Weights of a small GPT-style language model, trained from scratch on English Wikipedia.
Size: width 384, 6 heads of 64.
Each number is 128 + 24 x the weight over its row's rms, rounded and kept within 0 to 255. Layers, rows and columns count from 0. Numbers have three digits each. The size before them is the row's rms in percent of the matrix's.

# down: layer 5 MLP down (transposed), 1536x384, rms 0.0318, rows 758-777, columns 64-127
# up: layer 5 MLP up, 1536x384, rms 0.0372, rows 759-778, columns 64-127
down758 097:149129139125120122111168165159117171135135145107097132103150125116137087151137151123146149145135112139135178140138131124154106147149112141093093105146098097090107124149115105123143166126123129
up759 094:123141157117125110106122123111085072137118111155067120137090145108141128155081078143161126181133135141122130128131198159125147123120116115201106132139164115107099120113129124134144106150110127
down759 100:143175115197138138103136111087113146120142127144127083106095105116105163105118140100173106133137062135122112177128100150135138111103117101172128091077127113138113185118126143120144129133146123
up760 100:156082135101105140134124138144084128120112167119131139139107124162142173091120109121113154132133153128165140135118167139149113104157135115087112127145134118144150110151106184127109126150123130
down760 104:128137106127131080146092140116131107115148131146129110103125108146161129171124145116151118123129144118125134135145150156111111125109126089105161129126143143144153100121123119154117130154094140
up761 107:139142094127098113126133138125107138081145172117150126109114105144166154152100129108148114120162143136126118128108176152163082128134144083111087159146130116118160122137133091132143127166161156
down761 111:081111135113115147091121143098116125134087139118120148142107149162144098114098120142140117103121138139147118131056127138100137123134150075084151125129119143131155168110133084129157152129113110
up762 103:113143130084124101152149155113130149136147140152137115115105114119125126138180098131106141159081140085129110111104167102141138127103089125092117150124156147075118130127116115158128116111156122
down762 105:143118109167164133132140137136124153112159132109133180145112129128097158113138114110138099135125166167165138123129148141130139118148145146134084129143130080109135156123102154078162118104143144
up763 091:130132120111118157146129128121141111115137142137130108133107103131124117125107174114117146143098103117142100099126177124148105116119124126114121124189116143134123162123125146134150146188065146
down763 094:133101084180130126129100112152108132147143168152115130105130104114095114098138137157117132100113134146116123092124152087180183133102138118111123135104112116157179109105083151148107154172178134
up764 111:107074133152081132110110094127065155165165135089141155154121151103140115171099123138147112155125115126112109125147089145085142188084071111171131125137112101144143112126087180103122140139118083
down764 107:097139162135083092139119077153107151125150161076095129133141100145111117161115190094121125122149098136085113146070122115114088135138091143100128140136129112120162136086146108175134120108139134
up765 091:166063133135133133163140174143094106131157117158139134095107152144155133115173103132139092083124111127123121097107142163135107121108131106129103104137136102087105146149110139147113166126146107
down765 098:109097121109106122149127125123093107169152143162127122127142088118105139132088128142143114124138126120141120142107154147127069113113129100083115103100115140110125151087127154106152129100122113
up766 103:122109118151122119133104105136135124136118168140077106111106156117115115156149122130111154156114115123152135123128113119131076156140126110120132151127094151144174139154114117124158158128098122
down766 107:125102179095150151078125113082058136137089122154118120145102152108114138142151107153098122152137146113152110123143124125116111174129156120123112132124119185115144156163095095166112131077105127
up767 098:110162082108120105121130091142140140112154132108116097154147098157141131138134111098160121125111117142105117166113121155143139103150121114132168106142137127134148138136108156153135084140104137
down767 091:146115123095173149140117105137126146136098132123137128109194166130138154126150124089107119135114117116099081107126103152127123158177151121096143118115114111114164079091122133157102105141094134
up768 111:165120170112098086112141072128128126129136122153106116151092099088149114152154095145115127160112133133157134149100100113086184149119110142129159106151132146136144163142136129094135100119106095
down768 105:099108176125118094148132139156144112117136125120092150156131134138155117155138149094099155166150127118118176127140139115158142140158128157101146123132206124113142148101165159172096133040169142
up769 104:146147098102135137101139107129119141126126136121143103163133158148183118145127115137152132090132124151162113085151109135108141181102166125157118142133106140104157141126128157105142144101127127
down769 099:128136119162144139086100138144068126120126103150151109132137126109179115096117122141131144081129123139146094108144091102099136126157175134133083120148120153111131137140143092160162112136133148
up770 108:149119113136126158131159172166126149156171075138178151155133117089155149130131106137141139108126135170113119099098139143125110164095125128134106146112123162165142172146139118174125104130152132
down770 104:086135111122156122096148139174099130110116102142097155099112137146135136145144143143150157105116146148136113139084142143095085124124142133144116115126069188104162095075136135132145147117146137
up771 099:153115087146094131075114134133117195082126112102101132125125141131158110120116160107144132114101127175180128110129131136088150152115155115158106106142128164161142134133152085159129128133137119
down771 104:099122095089092127105170173149131138129125123124118152156126126164164144101110127147093130126093161130137133117129114142091129149168139126153129135151128115081138080127128127166148140105141106
up772 103:100100130103153125173123193109096118103145163110103152182133161108133164133129107141148123093166137116139094129091149080145162176097105098142147176103118141141137174142126150122115095127118118
down772 100:118079154131129145107151178134166135114126177133124153126152118103178114134114120139129161094147163140116172171121139100128142119084131127127135067112138133138120117139142087099088116133136081
up773 085:103087185124103109109098151147123104161155150096148104159096137108136120122179115101172145124132107145151150110147101102105146124125110084123132145134137148106157090099124130119170099108160122
down773 090:141150091139161161130138140146081164070110131132128129145147082189109141132110099105108089146126123142113105113148110090114159166109201169128138068101100128147120164191086118124103141137127132
up774 102:141118093144105113123133116146097166113124114135169121116123146067133150138151122135137129137135146139129129127156163125153116128095071115168122100140071098094158154154105133126152120163107162
down774 108:139122142145149114143147097141105140166139122108116118094123151163128155166112145115158085106146139125104121160089149114106095083152132118102104147142102157087119140134157139152119138140129132
up775 110:092134149140101111144133116119139129121116133146136157194108106136150122127128140101151130073093149088117157110105160128189149135122136109144128122109150138134137130109107114111122125173130126
down775 111:109135121102115122132088139120107148120141122105143113149128073115106122130145117141154113120161131113201146119157132158087108153129115155126147145147157135126138107147130161137150136112116105
up776 091:117118097126138087161102139170134130135127142146094161151108111133126150150151075121124108133132130100147092167066131162096136103126124100082167162164082092115168114120107126115151122172114106
down776 097:134138131085161148126122144119109099122113134129107139134142141133091131114143137167137108142139159155114162143141128078135122091145150141133181107140059111099122159110144162122158159115126130
up777 101:061165112184115140113130113126161114097125157199161123089128117175145152135164128089173156141118170150124161104118078126115109128142112094161162107102128160133134090147105132114111171138118122
down777 106:153091178107157135130131163103117163152098107157126133170154127160143173107148111098171119167100162103147157160178152142158121108143088116158118145145082113128135149136143154126153112174111071
up778 089:130158101120114118114194123180165151075198132138148140153136112130140105103128106113140165122121126098123172106124130095149107149110129160101164193100071151117103124143104111135109149118114080